python train.py --num_hidden_layers=10 --hidden_size=256 --num_attention_heads=4 --num_key_value_heads=4 --head_dim=64 --intermediate_size=1024 --vocab_size=3979 --hidden_act="squared_relu" --norm="layernorm" --norm_place="pre" --norm_eps=1e-06 --positions="rope" --rope_theta=1020.0 --rope_fraction=0.5 --qk_norm=true --attn_scale=0.125 --bias="none" --tie_word_embeddings="early" --parallel_block=false --extras=["some layers without attention", "local attention windows", "value residuals", "a smear gate", "an embedding shortcut", "capped logits"] --init="trunc" --init_std_qkv=0.0431 --init_std_o=0.0431 --init_std_up=0.0431 --init_std_down=0.0 --optimizer="adamw" --learning_rate=0.00148 --lr_mult_qkv=0.7 --beta1=0.9 --beta2=0.99 --lr_head=0.0112 --warmup_steps=200 --schedule="wsd" --decay_fraction=0.634 --decay_shape="linear" --final_lr_fraction=0.0 --batch_tokens=32768 --max_seq_len=2048 --doc_mask=true --train_tokens=232700000 --max_steps=7102 --dataset="wikipedia_en"
Each number is 128 + 24 x the weight over its row's rms, rounded and kept within 0 to 255. Layers, rows and columns count from 0. The size above them is the row's rms in percent of the matrix's.

# layer 5 MLP down (transposed), 1024x256, rms 0.0811, rows 878-977, columns 64-95
size [ 99  93  93 100 118  99 108  95 102  97 100  98  87  99  93 108 103 112  98 102  98  85  93 109 102 100  97 113  85  99 104  94 110 101  90  91  94 100 106 100  98  98  94 104 108  92 103 112 115 101  97  98 100  94  91  96  90  93  99  93  89  89  99 101 103  99  99  90 110  93  93 100  84 108 107 108 108 109 101  96 100 110 102 106 104  87  98 107 111 103 105 116  99  98  95  98 107 104  96  97]
[[ 93 131  88 145 124 124 145 108 128  98 149  99 144 133 145 143 159  70 165 124 143 117  90  95  87 115 131 122 114 168 136 125]
 [104 107 111 106 116 125 128 104 166 172 115 147 137 158 158  94 141 119 108 147 107 111  90 111 127  87 155 152 121 158 144 135]
 [179 116 148 107 103 129 130 137 159 163 125 148 112  94 141  83 101 170 150 153 163 150 120 160 143 119  92 113 150  85 135  60]
 [128 131 152 120 123  83 143 111 101  96 126 127  88 130 154 142 135 155 111 124 128 143 119 120 166 111 122 100 109 106 106 164]
 [155 154 128 118 107 128 115 122 108 172 126 110  77 139 110 177 119 115 150 116 151 105  65 130 152 154 120 120 106  88 188  99]
 [ 95 185 143 146 168  77 115  99 148 140 158 148 135 182 122 142 139 142 109 123 123 155 128  89 107 127 142 125 152 132  97 138]
 [174 115 102 137 141 131 182 115 146 119 121 135 134 116 121 161 124 131 128  85 122 115  97 139 103 154 122 122  98 121 101 171]
 [104 114 157 156 112 123 111 155 126 185  93 145 115 142 114 109  97 118 136 117 126 149 118 129 137 117 149 136 121 130 133 113]
 [126  96 128 104 137 145 153 157 120 119 111 158 108  99 130 140 108 117 148  97 133 163  97 121 165 114 105 148 122  93 176 142]
 [139 100 148 115 143 148 131 134 139  96 165 134 125 137 118  97 148 110 152 135 136 102  93 123 124  93 103 122 148 118 149 132]
 [115  95  96  99 134 135 140 123 145 135 172 129 110 121 119 132 138 126 151 116 131 141 131  97  93 152 160 106 135 159 130 165]
 [135 147 160 143 121 127 158  75 136  52 134 124 132 140 147 135 107  86 123 123 139 118 141 120 134 139 150 109 164 117 138 114]
 [113 150 134  95 156 141 168 127 139 127 176 116 153 161 165 130 145 123 122  89 151 129  53 116 117 157 125 135 135 136 138 115]
 [103 127 130 119 135 134 133 159 141 110 159 153 147 145 134 165 140 156 129 113 113 136 153 163 132 117 149 150 105 111 116 159]
 [131  97 108 135 138 122 136  92 101 130 112 157 158 140 129 131 138 118 148 120 111 125 123 135 154 121 161 137 141 125 145 146]
 [131 119 106 120 110 172 121 108 157 163 136 100 139 149 113 125  90 148 135 131 123 115 139  93 110 113 142 112 130 142 153 113]
 [118  83 124 117 149  66 114  97 120  89 157 130 145 127 113 149 134 131 165 133 154 115 150 109 131 137 142 127 150 105  90  87]
 [163 114 118 136 138 174 148 106 104 110 150 132 111 102 111 114 131 135 132 160 108 135 132 119 179 109  94 139 115 101 135  85]
 [110 108 106 177 128 106  98 105 143 160 128  96 131 144 152 161  73 110 113 123 127 138 101  91  74 154  96 147 125 182 123 146]
 [ 96 150 147 166 143 142 100 145 107 139 164 123 149  92 139 135 115 137 143 114 115  85 158 124 102 110 134  96 143 107 129 150]
 [116 154 122 130 113 120 118 160 143 100 125 117 141 150 167 117 104  99 158  71 132 136 138 114 130 131 136 147 108 166 139 116]
 [113 120 127  87 176 142  90 125 162 125 109 101 172 138 114 117 116 124 146 157 143 128 135 106 173 126 103 129 109 120 108 183]
 [117 163 125 100 178  97 107 111 109 138 114 157 107 142 121  82 120 143 124 132 118 119 119 136 139 162 131 144 102 112 135 142]
 [138 145 113 113  96 140  98  99 113 105 123 125 155 120 151 136 155 171 118 142 145 149  93 125 135 129 155 138 162  94 154  83]
 [123  83  93 104 126 129 155 130  94 115  97 148  91 114 112 158  92 106 141 148 134 142 114 122 140 112 103 122 157 141  88 129]
 [117 158 140 120 126 147 116 134 115 116 121 140 163 133 112 110  90 144 112 141 135 100 152 147 119 141 150 156 128 141 139 116]
 [125 146 128 124 137 141 142 153 101 136 129 165 121 146 106 156 136  98 125 116 135 111 153 132 129 130 117 142 129 159 154 148]
 [123 151 114 127 124 109 171  90 121 116 105 150 149 135  91 169 135  90 110 104 148 145  86 145 151 121 159 188 129 149 129 136]
 [114 138 143 105 109 142 118 109 108 102 114 131 138 117 170 166 134 128 128 121 129 152 125 133 148 122  97 129  96 120  93 135]
 [115 115  82 107 128 112 165 165 124 151 118 151 179 125 140 123 135 107 141 136 109 162 102 169 142 161 150 136 122 118  99 139]
 [131 102 137 125 147 106 157 144 134 115 124 150 128 108  99 110 127  97 154 121 155  81 129 122 150 121 153 120 155 120 145 136]
 [108 137 117 139 123 135 116 106 152  94  57 129 106  98 106 144 122 129 100 136 129 147 132 120 115 128 115 118 180 131 117 115]
 [ 93 108 136 144 139 174 103 103 125 119 135 139 123  88 116 124 138  88 132 142 132 131 146 129 114 115 145 125 130 126 145 154]
 [130 140 129 155 107 112 126 172 133 131 103 112 137 135 136 138  59 146 121 149  95 126 105 116 136 122 138 158  90 160  97 159]
 [116 157 145 132 101  97 148 115 153 136  95 123 138 107 133 125 130 164 127 163  83 156 117 149 119 134  81 119 111 143 158 130]
 [ 87 138 143 185 134 133  96 118 122 120 148 164 139 165 129  99  89 160 134 100 129 104 123 132 148 131 142 150 115 132  75 125]
 [ 96 143 100 128 139 145 120 122 157 117 132 117 141 137  92  97 149 194 123 115 156  98 154 116 143 157 112 109 147  85 132 157]
 [122 124 113 139 150  99 108 138 151 134 115 124 152 160 153 140 121 119 152 148 112 158  81 115 117  86 168 143 116 139 144  99]
 [135 105 105 131 181  95 161 141 145 110 153 107 124 182 138 122 128 135 135 102 158 108 106 112 119 130 146 135 141 139 155 146]
 [ 93 116 100 107 120 164  85 145  75 132 142 147 120 129 160  73 134 120 150 157 133 126 129  91 118 121 128 155  76 121 130 144]
 [124 111 130 111 138  97 126 110 112 152 122 143 127 138  85 143 170 133 136 115 158 158 156 115 174 105 145 124 158  86 104 150]
 [126 112 120 110 133 148 141 121 133 118 110 101 141 120 100 110 130 139 199 130 155 125 119 142 125 157 115 135 112 167 111  80]
 [130 133 166 136 112  97 123 101 120  51 101 126 121 121 135 129 131 181  96 136 113 132 116 125 118 167 106 152 133 173  91 130]
 [119 153 113 126 127 125 152 174 125 142  88 140 128 129  75 135 110 163 139 172 141 166 123 125 124 122 192 156 166 148 132 123]
 [156 130 117 113 113 156 118 135 120 109  85  99  88 122 137 141 137 152 180 146 129 117 132 147 137 105 128 145 121 153  73 115]
 [150 106 106 188  88  89 128 141  99  87 157 130  95 120 151 119 182 137 134 180 141 101 140 147 140 151 125 151 100 103 147 160]
 [142 126 169 161 121 178 122 126 105 116 125 124 114  97 122 123 136 150 142 157 162  99 110 134 135  99 161 146 141  80 154 153]
 [145 128 132 138 174 129 110  97 132 116 117 153 112 144 122 119 125 151 135  91 114  89 152 107 117 120 142 126 143 130 139 139]
 [168 110 150 123 128 126  69 124  92 127 127 130 159 115 112 140  87 110 126  91 161 167 103 136 141 132 139 120 126 121 148 155]
 [150 130 161 130 134 142 170 155 120 106 115 110 113 145  79  98  97  79 124 105 107 148 152 137 119 108 149  63 129 111 139 125]
 [114 131 138 119 127 104 141 114 128  94 157 165 118 165  99 142 135 119 122  88 146 164 130  76 114 160 138 160 113 127 119 171]
 [119 158 190 139  95 149  99 124 123 124 128 148 109 127 150 132 115  98 113 129 125  99 175 142 119  90 118 124  96  93 109 145]
 [ 99 121 147  93 145 146 133 117  93 163 137 120 172 128 130 171 112  98 100 114 112 132 135 108 114 153 126  96 120 119 135 109]
 [100 153 167 147 125 144 124 116 136 154 181 117 155 127 150 113 148 101 127 153 109 108 146 129 131 139 112 100 126 102 140 156]
 [171 116 153 156 122 138 148 123 117 140 155 150 112 130 141 101  91 117  79 148 128 126 107 113 118 122 124 138  90 122 141 107]
 [122 190 117 133 109 111 147 159 128 106 105 130 126 138 142 113 117 174 125 114 157 160  79 131 119 134  95 124 157 120 157 139]
 [199 140 175 136 135 131 114  90 150 137 129 135 165 170  95 150 143 189 120 130  99 109 128 112 142 130  76 111 115 136 107 110]
 [143 135 140  92 153 105  66 144 117 101  87 130 166 122 163 120 132 107 121 135 117 109 127 141 114 162 153 133 148  72 137  97]
 [159 159 152 158 173 144 129 107 182 108  67 147 163 144 150 142 115 143 126 125 114 137  98 100 127 119 142 136 159 157 144 138]
 [163  56  94 136 147 149 184 137 160 108 148 135  94 129 122 148 150  94 157 117 143 111 108 112 126 127 120 126 116  99 157 152]
 [152  81 143 141 113 129 150  83 130 115 140 138 121  83 131 172 130  73 110 112 173 118 137  74  83  80 127 150 153 134 135 154]
 [171 106 151 145 146 130 134 120 172 120 133 132 172 126 104 128 121 116 113 137 158  84 179 107  67 129 142 133 127 200 127 103]
 [122 121  82 116  98 123 181 154 109 100 103 114  95 161  87 141 120 122 149 133 155 167 138 132 129 103 169  92 107 156  97 115]
 [158 169 139 126 150 105 112 105 121 150 120 144 139 143 153 156 152  78 115 150 116  83 167 122 194 115 156 126 129 127 103 117]
 [119 127 138 163 149 102 123 139  95 153 130 102 123 122 145  97  65 122 116  98 132 147 137 123 113 115 125 119 101 162 125 154]
 [147 159 138  85 118 141 135  49  94 123 143 123 128 145 132 150 146 115  99 185 125 141  82 157 130 157 104 127 146 117 129  96]
 [132 135 124 126 129 127 107  92 100  80 130 138 120 162 136 135 111 119 152 115 147 150 109 118 152 104 158 103 170 140  67 117]
 [118 124 105 138 108 146 136 166 124 128  98 113 144 137 141 162  92 121 136 129 143 159 149 183 119 140 149 124 128 117  99 126]
 [136 103 148 139 134 125 127 111  93 140 137 135 131 154 120  91 134 127 116 128 151 172 128 107  99  99 141 115 136 106 126 127]
 [131 149 102 119 165 123 131 142 124 151 139 109 116 121 142  49 117 116 114 158 120 141 136 105 117 136 160 122 121 132 149 128]
 [154 157 160 112 127  97 102 136 128 119 112 131 134 155 133 131  96  96 123 104 123 109 156 119 119 100 111 119  94 154 123 123]
 [136 119 115 105 118 111  74 111 148 164 134 141 129  89 142 164 132 133 118 128  98 108 152 128 149 166 113 152 118 132 115 135]
 [136 180 152 116 158 134 156 109 158 112 131 140 125 113 137 131 123  99 138 156 151 115 108 128 137 100 105 143  96 146 106 182]
 [142 141 138 132 131  87 119 144 101 146 139 135 133 164 134 123 168 156 129 145 133 166 129 116 115 114 136 118 108 126 136 128]
 [139 166 116 138 144 166 132 165 139  98 149 164 138 115 129 168 106 141 106 124  95 122 126 175 140 167 132 136 168 104  94 117]
 [113 125  97  95 112 155 118 118 105 120 160 115 110 142 142 120  77 128 154 120 103 137 139 105  93 144 185 147 136 100 129 116]
 [161 141 101 115 124 118 118 152 128  97 127 119 129 100 120 121 113 105 111 149  91 118 164  91  88 141 123 140 178 156 135 134]
 [131 118 149 155 112 165  75 160 133 170 171  98 148 128  93  94 154 150 117 144 147 120 140  74 117 134  98 116 122 118  87 120]
 [114 104  75 157  92 140 128 136 118 131 143 154 144 138 116  87 119 134 134 158 120 116 116 113 100 156 112 139 117 111  85  90]
 [157 132  94  86 142 101 114 170 136 188 110 130 157 116 123 110 140 130 112 130 127 105  99 140  99 146 202 133 140 151 146 107]
 [129 139 108 100 137 114 154 107 111 102 144 151 137 112 146 143 131 163 101  90 153 111 139 122 158 151 129 142 131 114  65 127]
 [153 101 117 142  93 142 131 144 156  90 104 144 125 120 103 116 133 161 160 127 135 119 133 133 179 127 127 163 146 136 101 129]
 [152 155 148 157 128 138 105 165 142 150 125 140 130 147 167 119 117 108  96 101 116 125 164 138 141 156 119  87 148 115 142 128]
 [128 144 120 119 141 154 134 100 178 155 117 106 122 128 111 152 152 119 132 145 110 140 112 104 134 111 110 118 136 140 120 131]
 [162 110  87 121 160 101 142 119  99 119 124 111  71 135 135 145 140 121 121 188 135 162  96 126 114 144 140 135  95 148 185 177]
 [121 110 118 131 168  99  92 122 148 126 113 105 145 142 120 134 145 137 109 115 155 105 104 131 110 101 115 168 125  74 117 161]
 [103 117 131  82 137 160 141 135 151  93 179 154 150  81 139 177 150 130 138 111 145 156 111 127 149 144 131  98 116 163 131 132]
 [ 99 133 101 156 124 131 106 137 101 166  95 127  70 145  98 120 116 127 160 141 119 132  55 153 128 115 190 158 104 167 112 114]
 [121 139 123 139 123 141 122 127 113 103 132 103 118 136 139  95 131 134 126 117 122 111  99  72 151 155 150 132 149  90 140 126]
 [163 126 139  92 139  75 115 102 136  90 147 115 167 121 127 129 176 136 146 117 133 165  81 179 147 122 124 151  88 127 134 140]
 [142 163 120 152 131 118 147 117 111 111 181 126 137 137 120 113 109 132 154 147 120 158 135 165 143 109 155  81  87 123 145 114]
 [140 183 148 109 133 158 136 153 158  84 128 114 130 114 130 121 136 126 131 184 121 128 141 140 137 136  95 120 145  74 107  92]
 [174  96 133 132 104  66 164 167 105 125 103 122 113 108 115 145 111 143  82 117 131 120 109 137 149 122 142 140 156  93 144 131]
 [102 128 138 102 124 145 132 142 119 140 147 139 125 154 175 151  70 141 137 112 131  77 123 141  93 134 100 131 104 100 113 138]
 [133 133 139  86 110 130 104 114 127  98 139  89  70 143 136 168 134 100 138 122 126 133 179 116 116 109 115  71 110 136 128 108]
 [157 121 147 123 131 171 118  87 124 118 134 134 143  94 106 180 119 139 171 145 103 133 130 169 110 107 135 131 124 104 111 150]
 [143 139 105  97 120  97 143  87 164 128 138  99 158 160  98 120 158 123 167 102 120 125 106 160  69 104 174 143 119 105 126 141]
 [ 86 123 109 148 103  92  94 131 162 118  95 147 107  87 145 141 123 158 139 106 115  97 155 109 190 133  85 152 125 140 133  96]
 [135 172 133 111 132 106 130 104 101  76 146 163 139 124 112 158 117 125  96  63 149 115 110 131 150 115  85 101 183 128 100 141]
 [110 143 151 130 109 113  52 140 160 178 107 121 115 163 146 126 136 102 102 106 100 145 142 162 139 113 135 104 129 152 120  99]]
# layer 5 MLP up, 1024x256, rms 0.0939, rows 879-978, columns 64-95
size [ 93  91  97 129  97 106  92 108  91  99  98  85  92  90 110 100 116  96 102  91  84  94 111 105 101  99 115  79 100 101  90 116  94  86  85  95  99 108  96  96  98  97 109 112  94 103 122 127 102  97  99 104  91  91  95  87  97  99  90  85  85  97  99 104  98  98  83 113  93  97  99  79 113 108 106 115 117 100  93  99 115 103 105 105  83  96 109 114 105 105 126 101  98  92  98 114 105  93  95 104]
[[102 106 183 114 181 161 166 127 113 122  97  91 130 137 157 120 119 179 136 133  77 146 124 133 119 158 123 117 145 129 128 146]
 [131 101  92 111 130 152 117 133 175 142 111 131 124 108 165 143 160 130  81  96 120 119 132 160 175 130 160  91 136 163 113 112]
 [113 116 141 106 159 133 154 123 129  90 145 109 156 137 171  89 171 179 128 125 101 138 127 137 186 122 116  84 131 113  89 133]
 [135 104 130 127 125  98 185 113 148 158  91  86 129 117 117 112 142 134 127 135 122 109 180 157 103 124  97 121 165 102 129 121]
 [ 90 128 104 152 145 140 166 145 143 114 116 143 113 104 139 130 137  81 133 110 112 106 143 175 139  88 125  75 146 153 115  96]
 [155  90 137 104 169 134 107 127 103 101 101 139 148 126 138  84 127 112 119 133 134  98 148  96 169 110 120 140 136 135  93 118]
 [121 128  90 110 136 125 128 108 102 134  88  73 107 133 114 108 151 131 123 141 131 155 168 146 127 119 126 140 113 119 129  96]
 [116 144 140 119 155 105 163 136 128 152 113 133 115 129 119 113 138 182 100 122 118 115 187 181 138 109 125 153  98 125 129 112]
 [129 112 111 117 151  94 113 117 135 140 104 109 146 147 162 100  96 105  85 162 106 128 133 198 133 111 130 126 135 143 131 134]
 [ 99 131 171 129 130 145 149 132 137 130 154 110 132 138 114 138 145 142 142 114 126 136 119 159 127 102 152 137 168 156 116 122]
 [154 131 121 104 146 149 152 152  94 120 121 131 121 151 151 116 166 160  99 164  92 109 128 151 115 111 144 143 138 103 144  73]
 [167 154 116 135 151 116 124 146 157 146 169  70  85  60 135 121 117 112 144 118  77 114 128 155  90 106  95 137 122 120 151 133]
 [137 122 142 160 151 132 144 146 134 121 140 118 165 116 151 131 110 141  93 149 116 106 117 106 117  87 158 150 108  89 121 145]
 [164 137 117 137  94 164 100 185  81 131  92  88 147 102 103 143 133 145 124 182 121 137 110 176 117 138 111 116  96 110 114 115]
 [117 100  96 103 112 164 146 161 122 128 133 101 116 120 183  97 127 127  70 154 141  99 138 182 129 133 135 111 141 127 116 112]
 [131 100 141 165 137 130 129 159 131 158 104 102 120  75 129 149 122 104  81 144 135 154 131 120 146 122 145 124 158  81 111  96]
 [158 132 138 118 105 128 145 161 151 133 145 134 145 122  79 121 140  88 136 110 143 136 138 135 111 106 104 105 169  98 132 134]
 [121 139 119 173  79 124 145 138 162 140 154 141 117 138 163  82  97 157 133 128 163 101 134  92 142 140  69 104 113 125  92 117]
 [114  93 136 142 131 116 145 163 132 113 164  92 142 127 137 104 154 154 128 142 125 107 162 125 124 122  98 184 120  92 123 105]
 [122  87 155 131 119 116 138 116 116 164  97 108 132 127 111 104 183 115 161 151 112 125 167 147 119 138 110 130 141 147 139 115]
 [135 135 120 116 112 115 164 156  92  86 149 136 144  99 149 119 175 148 127 114 106 134 135 128 114  85 134 140 129 130 138  28]
 [155 143 146 148 135 147 139 131 119 133  93 101 117 123 115 107 163 177 149 107 156 140 128 123 188 146 166  80 106 125 128 130]
 [141 113 115 133 111 162 155 131  85 120 113  99 129 113 117 146 154 156 163 174 142 124 105 139 139 132 115 124 160 122 106 110]
 [166 107  99 138 111 119 146 119  97 124 115 136  89 118 121 115 103 123 144 127 121 103 157 128 122  95  68 124 164 111 119 124]
 [127 130 132 116 134 127 137 128 113 109 125 102 185 119 141  90 127 125 130 144 111 163 135 185 129 128 126 120 100  76 153 129]
 [146 160 123 114 176 141 105 164 125 136 134 130 120  52 135  82 131 119 104 135 130 101 168  95 131 121 120 127 120 110 114 137]
 [105 125 171 101 137 114 112 150 106 130 122 140  66 144 115 140 140 132 101 125 103 119 150 133 132 106 114 100 120 121 125  90]
 [128 120 140 125 155 143 145 134 131 141 162  94 137 126 108 101 150  96  96 132  81 109 149 147 133 107 104 123 122 135 125  89]
 [126  91 128 113 126 132 122 132 119 144 121 107 118 101 106 149 141 136 158 120  63 116 126 167 108 128  90 127 150 137 114  85]
 [145 150 149 123 149 116 110  97 135 142 118 140  79 138 121 159 166 113 120 114 109 102 175 130 124 128 136 147 137 120 136 122]
 [173 124 159  74 171 139 150 155 123 125 140 138 141 156  91 159 172 126 161 138 177 109 163 134 106 139 140 170 134  97 156 117]
 [ 97 141 116 158 120 132 130 109 177 101  92 110 130  71 143 141 118 119 149 146 112 107 148 172  78 123 148 142 114 119 147 137]
 [146  96 111 139 144 107 124 103  95 141 104 143 131 121 121  94 172 152 114 153 109 127 137 126 120 138 128 116  99 128 144  98]
 [137 107 182 125  99 153 121 137  98 118  98 106 136 148 109 125 124 109 140 126 154  75 111 144 156 116 121  87 139 155  99 159]
 [131 165  99 105  97 177 111 126  91 126 108 119 151 128 127 125 114 101 162 149 105  84 120 132 126  84  87 114 176 146 137 108]
 [101 171  86 133 152 133 118 136 124 173 124 146  66 130 118  95 204 141  96 158 114 119 153 123 122 101 154 137 153  63 121 101]
 [105 120 150  96 158 170 131 129 126 104 102 129 133 104 113  99 129 155 122 166 118 105 122 112 119 111 148 147 103  80  79 118]
 [123 112 154 124 126 123  98 113 146 142  94 146 116 138 153  98 139 165 114 162 169 123 135 111  94 105 165 146 105 155  98 129]
 [118 129 173 125 119 151  94 171  90 160 119 116 127 136 144 132 155 124 157 130 162 150 138 132 128 116 153 130 156 121  85 101]
 [140 128 158 109 118 118 124 137 101 110  89 151 123 105  84 131 135 137 128 172 132 146 183 124 151 133 152 135 149 114 106 152]
 [128 108 154 137 155 116 116 155  93 162 136 134 110  48 122  89 104 126  98 123 169 116 160 106 125 114 142 114 162 130  81 161]
 [143 115 142 152 149 161 178 134 157 120 106 127 103  70  91 148 106 135 116 164 133 126 144 142 165  97 153 118 151 151 146 112]
 [186 158 105 126 126 114 136 156 130 130  91 135 141 107 115 120 123 121 143 144 135 108 177 131 120 142 167 125 126 127 116 132]
 [141 133 111 126 120 129 143 143 118 146  97 111 142 113 139 137 169 148 183 135 101  98 139 187 167 110 134 134 159 142 116 159]
 [ 84 101 144 121 156 114 125 105 161 163 146 134 110 122  79 132 116 116 123 123 156 102 161 148 147  85 122 147 121 119 179 129]
 [126 135 126 141 121 195 123 114 163 102  85  96  84 142  85 146 130 107 137 132 152 152 144 123 136 110 140 128 120  98 138 127]
 [124 120  97  77 117 137 167  93  87  81 128 136 124 145  95 127 155 136 141 119 145 136 138 137  99  80 172  72  85 117  88  95]
 [144 109 141 145 155 144 143 153 145 150  94 140 135  86 129 131 171 124 148 150 133 118 160 189 109  49 154 136 179 138 120 114]
 [163 111 103 140 145 135 149 155 120 160  95 146 113 113 130 106 120 126 149 158 157 119 121 116 128  95 137  97  82  94  90 111]
 [147  84 136  90 122 131 119 140 150 161 119 128 132 158 136 131  92 128  97 117 118 152 134 128 137 133 119 143 147 100 130 128]
 [139 104 100 133 109 109 154 146 103 137 136 139 105  89 135 124 141 135 128 104 109 102 123 148 167 102 160 111 149 157  88 127]
 [137 120  83 125 140 143 100 151  86 144 147 114 117 117  65 130 141 124 119 144 112 139 164 120 154 120 106  93 103 132 129 141]
 [125 110 114 119 143 143 106 134 114 125 105 148 108  81 111 130  98 102 168 163  71 129 106 150  92 145 104 165 101 118 174 112]
 [126  92 146 129 140  97 106 123 101 119 102 111 143 166 120  78 112 145 150 141 125  95 123 185 113 162 110 143 150 104 147 142]
 [114 154 105 160 123 153 153 136  92 141  48 120 104 161  55 130 137  90 129 112 142 119 142 133 143 138 177 133 116 102 115  94]
 [128 136 122 128 118 147 112 129  83 130 121 133 110 154 112 114 153 147 131 107 122 168 164 122 102 109  64  92  94 124 109 135]
 [117 119 108 124 125 121 140 135 131 175 118 125 135 105 111  92 100 137 130 134 121 116 137 144 171  95 110 126 167 135 112 135]
 [ 67 121 135 131 113 129 138 142  93 112 132 122 113 123  85 139 176  82 105 153 129 149 132 115 126 141 142 116 160 161 122  68]
 [141 120 122 138 147 128 119 118 142 110 118 105  96  98  70 172  96 144 150 195 125 116 114  96 120 138 127 112 129 143 100 111]
 [144 130 158 134 158 129 171 138 129 110 145 101  70 134 153 113 189 146 125 141  96  98 132  96 135 134 179 120 146 126 132 141]
 [100 139 141 122 140 140 150 144 173 184  94  79 123 117 120  80  90 164 135 146 111 132 150 125 127 123 128 160  90 100 139 161]
 [129 123 112 147 149 172 174 142 168 161  90 113 126 103 166 115 149 129 153 187 111 135 129 150  79 140 141 128 114 122 139 113]
 [119 106 121 106 100 122 135 120 134  72 133 160  99  94 106 130 132 157  92 165 132 134 156 110 163 136 128 105 160 126 127 105]
 [102 103  86 111  95 103 145 119 100  95 113  98 146 126 141 118 123 107  92 131  69 147 185 189 131 125 128 145 107 162 129 104]
 [188 156 119 135 134 131 101 166 126 145 109 150 109 124 173 131 137 119 123 140 106 145 113 129 112 157 133 136 119 138 147 119]
 [126  98 142 126 132 133 131 166 143 107 162 133 120 151 145  97 163 143 136 160 161 104 118  94 153 109 146  90 141 155 111 114]
 [118 110 129 123 103 131 134 125 187 133 123 109  99  97 118 134  96 116 143 108 140 121 128 121 100 137  84  95 129  83 149  91]
 [130 115 123 109 143 159 164 178  88  99 105 117  72 133 131  80 141  90 143 137 139 126 171 117  70 138 125  92 163  97  84 141]
 [138 113 123 120 137  85 117 113 131 108 138 111 123 144 115 114 149 108 178 173 132  92 128 139 109  77 101 143 134  92 102 139]
 [143 129 147 123 104 151 121 164 145  97 135 123  91 149 150 107 126 141 122 149 136 144 125 130 119 104 138 108 105 129  88 129]
 [119 152 115 159 148 110 135 122 142 141 133 137  99 155 154 116 112 132  99 139  89 121 175 136 110 121 127 112  98  93 136 127]
 [131 170 110 126 123 151 138 125 146 126 156 131 136  85 124 167 123 111 132 103 119 116 172 163 143 115 111 131 142  82 135  84]
 [133 111  85 118 134 122 158 151  83 113 114 121 135 127  80 124 132 121 127 102 166 111 116 156 110 131 184 124 135 111 100 128]
 [145 134 112 129 123 139 133 154 161 139 117 138 167 102  91 156 132 151 128  99  97  93 134 150 115 111 152  78 148 124 178 134]
 [127 121 136  84 130 122 149 110 135 126 155 105  84 116  87 142 137 128 143 144 114 165 121 129 150 101 104 125 100 145 144  86]
 [115 144 150 127 117 133 123 144 128 147 128 133 101 116 122 141 151 131 186 107 116 117 161 113 112  89 166 122 106 150  93  95]
 [147 107  84 152 168 142 179 132 142 113 148  93 117 100 152 108 123 117 115 129 133 129 125 176 115 111 121 144 111 128  82 103]
 [171 131 112 138 118 180 125 116 168 128 117  69 106 134 163 101 156 127 105 111 141 105 131 123 133  99 142  83 113 119  89 128]
 [122 111 131 142 122 144 109 146 124  76  89 104 122 131 148 160 133 102 151 172 118 124 158 144 125 164 113 120 112 104 134 143]
 [156 145 153 125 108 120 115 127 109 112  95 127  78  93 130 158 154 154  89 134  99 141  96 136 118 121 157 141 152 112 158 160]
 [167 116 135 138 132 133 133 128 157  77 125 104 136  93  91 124 155 153  98 144 125 107 140 184 147 138 149 116 130 111 168 144]
 [154 126 158 114 146 110 155 130 151  90 160 109 124 116 142 104 120 151 176 139 128 171 140 163 152 109 117 129 116 120 151 137]
 [134 113 139 132  96 179 140 195 107 161 127 109 132 136 143  88 102  98 178 147 112 138 125 152 131 117 120 118 142 130 107  90]
 [128 121  91 131 126 139 142 148 158 155  93 103 153 120 116 114 141 128  79 131 116 137 132 151 150 109 102 117 104 113 108  98]
 [121  80 118 122 108 179 133 159 172 119 163  81  89 122 155 125 134 138 146 130  99  92  97 123 132 138 148 126 148 115 111  97]
 [152 135 147 108 125 110 134 166 142  98  88 100 135  61 125 108 127 134 118 164 151 155 134 117 167 104 149  98 152 116 101 125]
 [134 133 129 111 118 155 124 152 122 120 116 136  62 120 114 132 128  91 170 147 109 145 156 118 134 108 154 116 175 120 117 145]
 [144 148 126 119 182 131 138 106 135 124 159 118 107  83 138 118 110 127 132 112 145 113 132 129 182 131 129 155 153 125 137 134]
 [116 120 102 140 164 138 125 120 141 156 118 110 154  87 152 120 132 114 120 140 151 152 134 150 127 130  98 128 114 127 133 106]
 [153 108 121 149 115 141 136 134 143 130 116 124 144 102 126 113  94 132 153 118 133 112 113 146 129 140 112 115 127 130 162 116]
 [166 143 109 124  86 104 138 137 128 139 118 132 130 109 114 134 157 120 117 126 107 145 177 162 110 131 136 112 119 119 137  63]
 [141  88 136 147 154 111 153 156 106 122 131  84 121  97 132 116  94 126 114 131  80 118 135 155 144 123 139 148 150 122 103 110]
 [ 94 144 104 138 155 137 134 167 133 140 147 122 153 151 125 130 111 126 116 118 125 123 155 144 106 133 143 143 140  73  98 153]
 [128 143 161 155 153 142 123 115 115 112 108 131 121 134 108 114 129 140 113 154 178 124 139 132  89 127 123 110 121  78 125 144]
 [102 121 113 108 103 135 149 127 119 130 133 101 124 137 116 105 124 174 126 143 166 137 118 128 121 134 136 121 109  97 119 156]
 [169 126  86 122 115 148  95 135 142 166  91  90 127 110 138 127 127 169 163 114 123 121 140 123 133 100 201 134 128 104 124 156]
 [127 156  91 126 137 148 130 126 128 119 100 131 125 110 129  66 133 152 144 123 109 133 157 129 167 109 167  80 147 123 145 143]
 [128 128 158  91 136 137 198 171 116 132 128 115 132 119 111 118 145 168 121 119 121 137 164 127 108 137 143  95 128  77 142 147]
 [174 120 145 135 120 117 103 125 152 132 107 104 119 156 142 122 111 118 127 138 121 119 143 158 124 101 113 142 134 112 154 101]
 [169 155 128 132 101 159 128 117 123 155 127  97 107 122 137 149  94 149 121 122 111  98 153 133 137 122 118  90 140  83 150 148]]